{
  "norm_place": "pre",
  "tie_embeddings": true,
  "lr_head": 0.00621,
  "batch_tokens": [32768, 65536, 98304],
  "dataset": "wikipedia_en"
}
Each number is 50 + 12 x the weight over its row's rms, rounded and kept within 0 to 99. Layers, rows and columns count from 0. The size before them is the row's rms in percent of the matrix's.

# layer 3 MLP down, 192x448, rms 0.213, rows 100-150, columns 256-319
102:61 44 43 53 55 59 54 41 69 52 54 28 56 63 35 42 66 52 56 43 49 67 38 46 39 59 53 38 36 36 71 36 39 54 67 45 54 54 50 49 79 55 45 59 45 75 46 53 61 24 50 36 55 37 59 60 55 37 47 66 28 44 58 39
093:29 63 40 44 54 56 47 68 50 62 58 45 28 24 61 37 48 42 45 49 61 53 38 52 30 55 46 49 46 59 52 35 38 76 54 66 40 54 33 52 44 58 58 31 34 59 50 38 52 43 44 52 52 39 36 59 46 64 38 23 52 56 64 31
095:49 55 54 42 52 41 45 61 43 47 62 37 39 47 66 51 55 57 38 70 54 62 51 46 54 48 40 56 50 53 41 21 52 54 44 57 44 33 48 34 62 55 69 39 60 45 30 34 49 55 57 39 50 46 45 52 55 45 69 31 56 62 52 48
103:40 48 57 63 66 60 56 49 55 51 52 53 91 55 36 39 50 61 62 37 42 57 44 45 44 59 53 62 53 45 46 42 51 51 36 57 52 48 51 49 30 43 34 59 58 58 41 55 55 78 54 56 40 34 29 51 40 55 54 52 75 54 74 57
096:33 41 43 74 39 41 63 46 50 47 23 52 56 50 62 60 71 46 64 52 41 52 49 43 37 45 48 52 50 57 59 45 12 31 25 35 52 51 55 53 29 69 51 61 65 42 41 60 28 49 47 53 42 32 49 60 34 60 49 41 53 66 46 55
095:33 47 44 64 39 65 48 40 76 55 41 38 56 43 51 54 56 27 62 38 56 48 41 40 43 57 41 52 34 72 43 60 46 52 41 52 60 30 67 33 44 27 45 43 66 62 61 28 63 64 30 59 57 62 36 70 63 53 30 49 55 63 42 29
095:31 49 36 58 57 45 56 44 47 42 40 53 50 68 61 49 40 50 39 52 44 56 80 43 31 58 62 60 55 43 48 45 59 30 55 40 43 51 61 22 65 34 46 70 48 35 35 70 58 72 45 32 56 53 36 46 46 68 29 58 38 70 41 34
103:60 58 61 41 75 46 68 62 40 45 50 34 50 35 54 42 47 68 77 48 25 41 53 58 60 62 54 40 47 55 49 65 52 45 48 50 63 68 53 44 33 36 42 31 61 38 38 45 38 54 45 29 53 47 51 46 35 65 54 41 70 26 41 46
097:45 55 50 78 70 52 60 58 47 66 26 56 19 75 48 44 46 46 49 66 73 56 64 50 51 42 40 52 54 17 50 60 17 54 34 66 42 62 66 55 55 49 49 52 18 48 45 66 61 53 56 49 59 46 61 71 49 56 42 64 20 80 58 60
099:40 42 34 50 61 63 89 76 56 51 52 38 48 26 51 56 38 26 52 78 42 45 54 51 42 26 55 53 53 43 28 60 61 53 43 42 58 63 42 56 44 42 66 44 54 47 41 65 38 42 45 43 55 51 40 61 54 30 50 30 64 43 61 41
094:63 23 57 68 45 49 67 54 49 57 62 41 29 23 53 52 56 70 72 36 33 63 59 59 45 37 34 22 56 71 62 67 67 50 47 23 41 52 38 39 78 57 44 38 52 54 43 58 58 60 57 59 38 56 67 39 23 48 30 37 50 43 56 44
098:48 53 53 43 46 50 61 24 38 63 36 76 49 39 37 49 55 52 26 50 84 43 47 71 61 56 32 55 47 52 46 28 45 55 43 55 60 48 38 47 57 52 87 56 67 60 46 38 50 34 53 44 45 57 70 44 47 36 44 55 59 49 38 46
099:53 53 58 54 40 33 48 53 64 79 42 60 43 62 54 41 43 47 71 50 52 58 57 46 51 45 48 46 53 42 38 47 38 35 37 59 58 45 56 68 53 66 60 53 55 41 41 62 47 43 48 46 54 50 74 45 53 45 65 44 56 42 42 55
094:56 25 45 54 41 67 45 38 61 54 42 63 51 45 33 54 51 35 70 49 55 47 60 40 26 39 57 32 52 57 15 63 77 31 54 37 57 49 41 50 41 46 61 55 40 46 54 44 53 57 40 50 63 70 43 49 39 61 52 46 31 72 79 58
103:45 63 57 63 36 43 50 41 39 69 31 71 61 51 42 53 49 48 22 64 51 28 48 72 49 50 58 50 41 45 38 56 32 53 26 55 47 50 67 36 51 31 51 49 50 62 47 76 45 65 38 43 47 23 43 55 72 65 47 69 60 61 54 50
099:41 38 40 37 32 66 33 46 38 70 71 46 35 37 71 46 50 55 35 33 62 48 32 66 64 49 62 41 59 44 62 39 58 52 44 45 52 48 58 47 59 54 26 55 65 56 49 36 28 57 44 44 67 52 39 67 64 44 51 37 39 39 58 14
096:57 47 55 49 47 45 31 52 42 32 46 60 63 50 40 55 37 41 62 66 44 63 62 50 40 81 43 34 52 50 40 50 55 53 73 54 54 38 54 57 59 42 49 65 65 51 52 63 33 39 35 61 65 52 50 64 53 35 52 55 49 49 60 53
103:27 53 67 49 67 73 48 53 61 76 56 56 48 69 27 47 62 69 38 42 28 36 52 39 37 42 43 65 58 46 54 36 57 67 61 63 62 59 49 26 56 49 70 44 49 55 42 52 35 61 45 40 52 27 41 57 42 32 71 44 63 54 51 46
097:57 62 39 24 50 66 52 42 42 29 58 55 46 48 49 58 55 39 65 50 42 47 54 71 36 51 33 64 76 42 40 71 68 52 59 44 43 51 41 45 57 33 53 26 65 57 44 58 77 47 52 63 66 41 54 40 40 40 41 51 57 65 54 56
094:66 53 50 40 38 42 40 46 49 66 41 61 42 54 31 53 55 60 46 45 46 38 49 69 24 46 47 64 57 66 46 52 57 63 66 66 66 47 59 37 49 60 59 58 31 59 62 31 48 39 38 55 47 66 36 27 33 46 47 45 59 36 60 54
102:38 71 43 64 39 49 45 49 70 51 71 44 46 47 71 72 54 30 61 43 41 38 60 41 64 50 51 58 54 61 66 30 69 45 38 56 38 54 58 63 48 60 61 57 72 27 36 44 49 48 27 39 42 65 62 41 51 38 49 28 42 54 61 72
106:56 54 55 60 56 45 29 38 64 58 37 44 61 17 72 64 51 63 49 49 42 31 32 44 56 45 75 46 49 62 53 45 48 43 50 48 47 60 48 41 50 44 62 67 34 45 55 53 67 44 15 33 48 43 70 26 55 51 52 49 49 47 63 50
099:41 46 69 61 54 50 46 28 61 61 64 42 63 59 57 58 37 62 31 58 45 46 47 67 39 66 37 50 40 42 33 60 50 43 60 41 30 52 39 67 55 55 43 60 50 19 34 55 39 31 50 32 53 45 59 53 39 55 48 72 33 35 67 61
097:51 65 50 43 54 53 63 66 73 33 27 37 59 55 49 52 42 57 38 45 58 67 52 40 39 51 73 45 68 38 38 28 50 63 29 75 54 40 39 50 29 55 61 60 55 36 57 50 43 48 63 56 55 43 40 31 46 42 22 57 62 48 56 60
100:34 54 47 38 48 41 59 20 59 58 55 62 58 33 46 53 53 63 40 41 60 51 67 53 77 62 53 47 38 56 51 38 61 56 55 33 62 55 60 73 25 49 46 62 42 45 75 40 51 63 57 43 58 46 62 62 50 58 59 65 53 51 52 68
104:37 43 58 46 60 43 46 66 54 48 40 61 54 53 46 44 44 64 48 57 59 54 63 62 50 46 37 46 50 65 67 42 61 52 63 55 56 56 42 35 42 58 53 63 53 65 87 46 55 47 39 66 51 48 51 46 52 44 48 53 52 69 44 50
099:89 66 54 65 43 46 49 48 48 40 44 58 79 44 43 54 38 71 34 38 39 64 56 47 49 50 32 45 37 32 54 64 48 30 60 46 51 57 29 51 46 56 52 75 54 38 63 46 33 42 65 52 50 64 49 58 64 55 49 41 40 36 43 37
104:44 54 48 54 40 55 52 51 53 60 31 49 39 42 62 65 37 58 42 52 37 55 67 55 45 52 29 45 33 35 47 51 30 35 69 23 41 64 53 82 52 55 42 51 56 59 55 46 47 55 47 43 32 41 29 49 21 37 44 48 58 40 49 42
095:51 56 57 53 45 44 57 60 51 55 65 49 47 36 44 56 57 52 40 35 45 47 60 32 54 44 40 38 38 52 75 45 56 48 40 64 58 61 42 70 36 67 58 38 49 46 54 44 49 51 59 52 56 51 73 57 52 40 62 60 71 68 37 55
097:62 42 42 37 25 47 64 39 50 24 61 37 58 30 44 54 45 48 60 60 54 38 50 40 45 52 64 41 49 48 46 44 41 67 41 44 60 58 42 58 53 40 53 30 26 47 55 49 58 58 65 28 54 53 44 48 59 57 68 26 64 38 34 53
103:51 55 72 51 48 44 49 72 52 49 59 35 60 57 47 42 67 81 50 36 59 69 52 68 42 40 57 47 47 48 50 48 64 69 55 56 38 55 62 30 38 68 48 82 63 84 35 50 54 67 43 44 45 52 63 52 47 63 28 54 49 48 42 52
099:46 40 44 40 54 38 41 50 60 27 54 43 30 68 60 61 58 48 58 54 25 43 49 45 39 46 53 35 51 56 65 48 70 54 64 42 54 51 45 59 45 47 42 26 55 49 55 47 42 65 24 41 60 71 28 49 47 43 44 31 50 59 31 52
101:30 54 46 76 62 38 41 66 53 37 74 63 52 41 38 39 51 41 46 51 54 37 52 42 35 60 52 21 60 65 35 57 46 35 43 48 58 46 65 56 84 57 41 56 69 38 80 50 60 42 74 54 45 54 34 63 42 54 51 42 34 49 55 76
102:55 57 42 55 59 52 45 71 55 44 66 45 35 68 54 36 36 37 64 39 45 49 32 57 19 55 48 51 71 60 55 68 39 45 44 61 40 66 63 53 71 71 49 59 39 56 67 56 55 79 80 69 40 42 58 49 57 57 52 43 57 54 50 60
097:68 33 57 59 50 46 73 46 46 45 49 46 55 63 42 57 47 48 43 36 62 49 46 41 55 47 57 18 27 52 54 46 59 61 70 84 62 40 55 52 43 73 28 40 38 34 40 50 53 52 58 56 63 55 49 53 44 53 32 58 54 38 36 48
101:51 46 55 71 61 61 51 56 45 48 34 52 52 56 45 46 46 37 53 58 49 46 53 62 29 46 58 45 68 34 56 70 64 60 39 44 47 54 13 10 57 51 67 52 44 58 61 64 56 54 45 38 22 30 42 41 53 49 44 54 60 57 61 71
101:50 62 46 11 47 37 50 89 52 50 60 71 53 58 60 39 38 30 56 50 42 57 32 63 64 70 50 34 44 46 62 49 59 55 20 56 47 45 47 43 59 52 71 52 43 54 55 43 50 73 46 25 77 79 57 62 54 58 38 48 42 44 56 52
098:53 60 27 41 59 49 30 55 43 33 51 38 37 43 66 58 50 32 30 65 60 43 37 56 21 59 32 62 41 45 52 34 45 53 25 72 49 67 62 49 37 38 60 46 47 49 40 72 62 46 29 47 43 43 70 63 60 53 42 42 52 51 38 50
097:37 29 45 47 42 42 60 38 68 20 42 74 45 62 65 76 40 71 57 46 39 49 61 34 44 38 44 52 53 51 61 47 26 63 26 50 32 52 36 54 52 52 45 46 52 56 62 53 65 58 65 46 68 47 61 49 46 62 39 36 67 58 46 52
098:51 45 42 57 43 44 48 61 47 60 79 49 68 67 52 37 47 56 64 43 40 62 45 57 31 68 62 38 67 56 25 30 48 75 61 44 47 62 32 65 55 42 53 50 61 41 33 33 58 50 53 39 59 48 56 54 41 44 41 51 64 35 60 48
098:48 68 43 30 45 64 39 72 68 42 57 69 42 44 52 50 49 60 69 56 43 35 74 24 50 44 48 50 47 43 35 69 64 44 58 62 45 42 50 47 35 72 67 67 61 97 53 24 55 63 40 54 42 50 52 33 37 49 55 23 66 50 27 43
100:50 54 76 49 45 39 60 71 68 54 40 34 52 54 44 53 60 43 45 47 34 56 56 48 48 60 46 44 42 44 64 58 81 67 69 76 47 57 36 63 51 65 56 39 55 48 50 50 51 44 43 58 49 46 49 40 60 49 45 73 52 50 59 51
103:29 52 48 31 30 43 34 38 27 41 52 43 56 53 42 49 51 69 42 42 53 54 47 62 42 36 52 55 57 44 70 57 40 61 44 70 61 49 64 32 45 67 66 45 57 36 46 41 57 26 50 62 71 47 55 32 49 58 68 63 44 55 44 56
102:66 44 63 66 40 30 52 59 38 71 44 46 50 50 76 75 62 58 68 59 56 40 51 55 58 48 51 45 47 58 31 48 58 52 76 39 69 43 58 30 48 45 53 49 48 47 32 54 47 73 68 68 39 65 52 57 66 45 43 35 38 23 69 57
099:40 57 45 46 59 52 50 68 32 41 44 51 34 47 45 39 50 47 47 52 58 42 50 56 51 54 67 73 39 52 41 49 32 67 40 64 47 40 47 65 44 53 43 55 53 51 44 43 50 41 51 47 72 48 48 57 42 37 16 56 32 49 46 38
099:55 52 38 52 65 55 52 48 61 77 31 52 51 44 41 46 53 41 64 23 67 64 33 36 33 71 55 46 38 39 53 27 58 46 42 55 35 37 37 70 58 66 41 49 68 39 46 44 47 68 52 49 43 34 51 53 32 54 58 39 46 40 51 49
101:27 46 52 70 36 58 45 36 39 37 45 43 33 54 39 45 58 50 47 61 62 44 34 45 55 62 38 72 58 38 28 50 62 50 50 53 57 36 34 59 40 56 57 51 58 44 43 44 31 34 40 59 51 35 53 69 52 47 55 52 60 42 71 38
103:52 55 52 52 52 47 50 26 66 51 61 33 56 35 63 50 37 55 73 37 48 58 61 64 40 67 74 74 52 54 60 55 44 40 43 46 38 51 59 51 54 51 61 84 60 50 35 52 53 58 41 61 73 58 40 58 53 57 37 39 40 54 51 29
105:52 52 40 54 64 27 30 51 45 45 46 47 38 51 64 49 62 27 33 51 36 42 51 68 38 58 44 72 47 41 50 34 59 49 47 36 42 41 57 56 71 51 72 53 50 54 67 49 54 42 57 41 68 61 27 80 64 60 39 58 70 71 35 40
096:44 72 26 34 59 56 62 67 31 59 68 43 47 56 45 49 70 59 77 56 31 52 68 46 36 07 45 36 37 33 50 44 23 31 54 36 71 43 56 52 40 32 51 42 32 40 53 39 66 44 50 50 46 69 60 53 43 62 66 43 52 34 67 58
098:58 54 49 66 28 30 51 45 42 49 41 60 77 50 62 53 69 45 53 46 57 44 60 31 42 50 29 65 80 47 30 49 43 35 50 39 46 53 51 49 67 53 58 56 29 44 50 55 59 61 18 47 53 44 60 26 21 58 47 61 51 41 40 32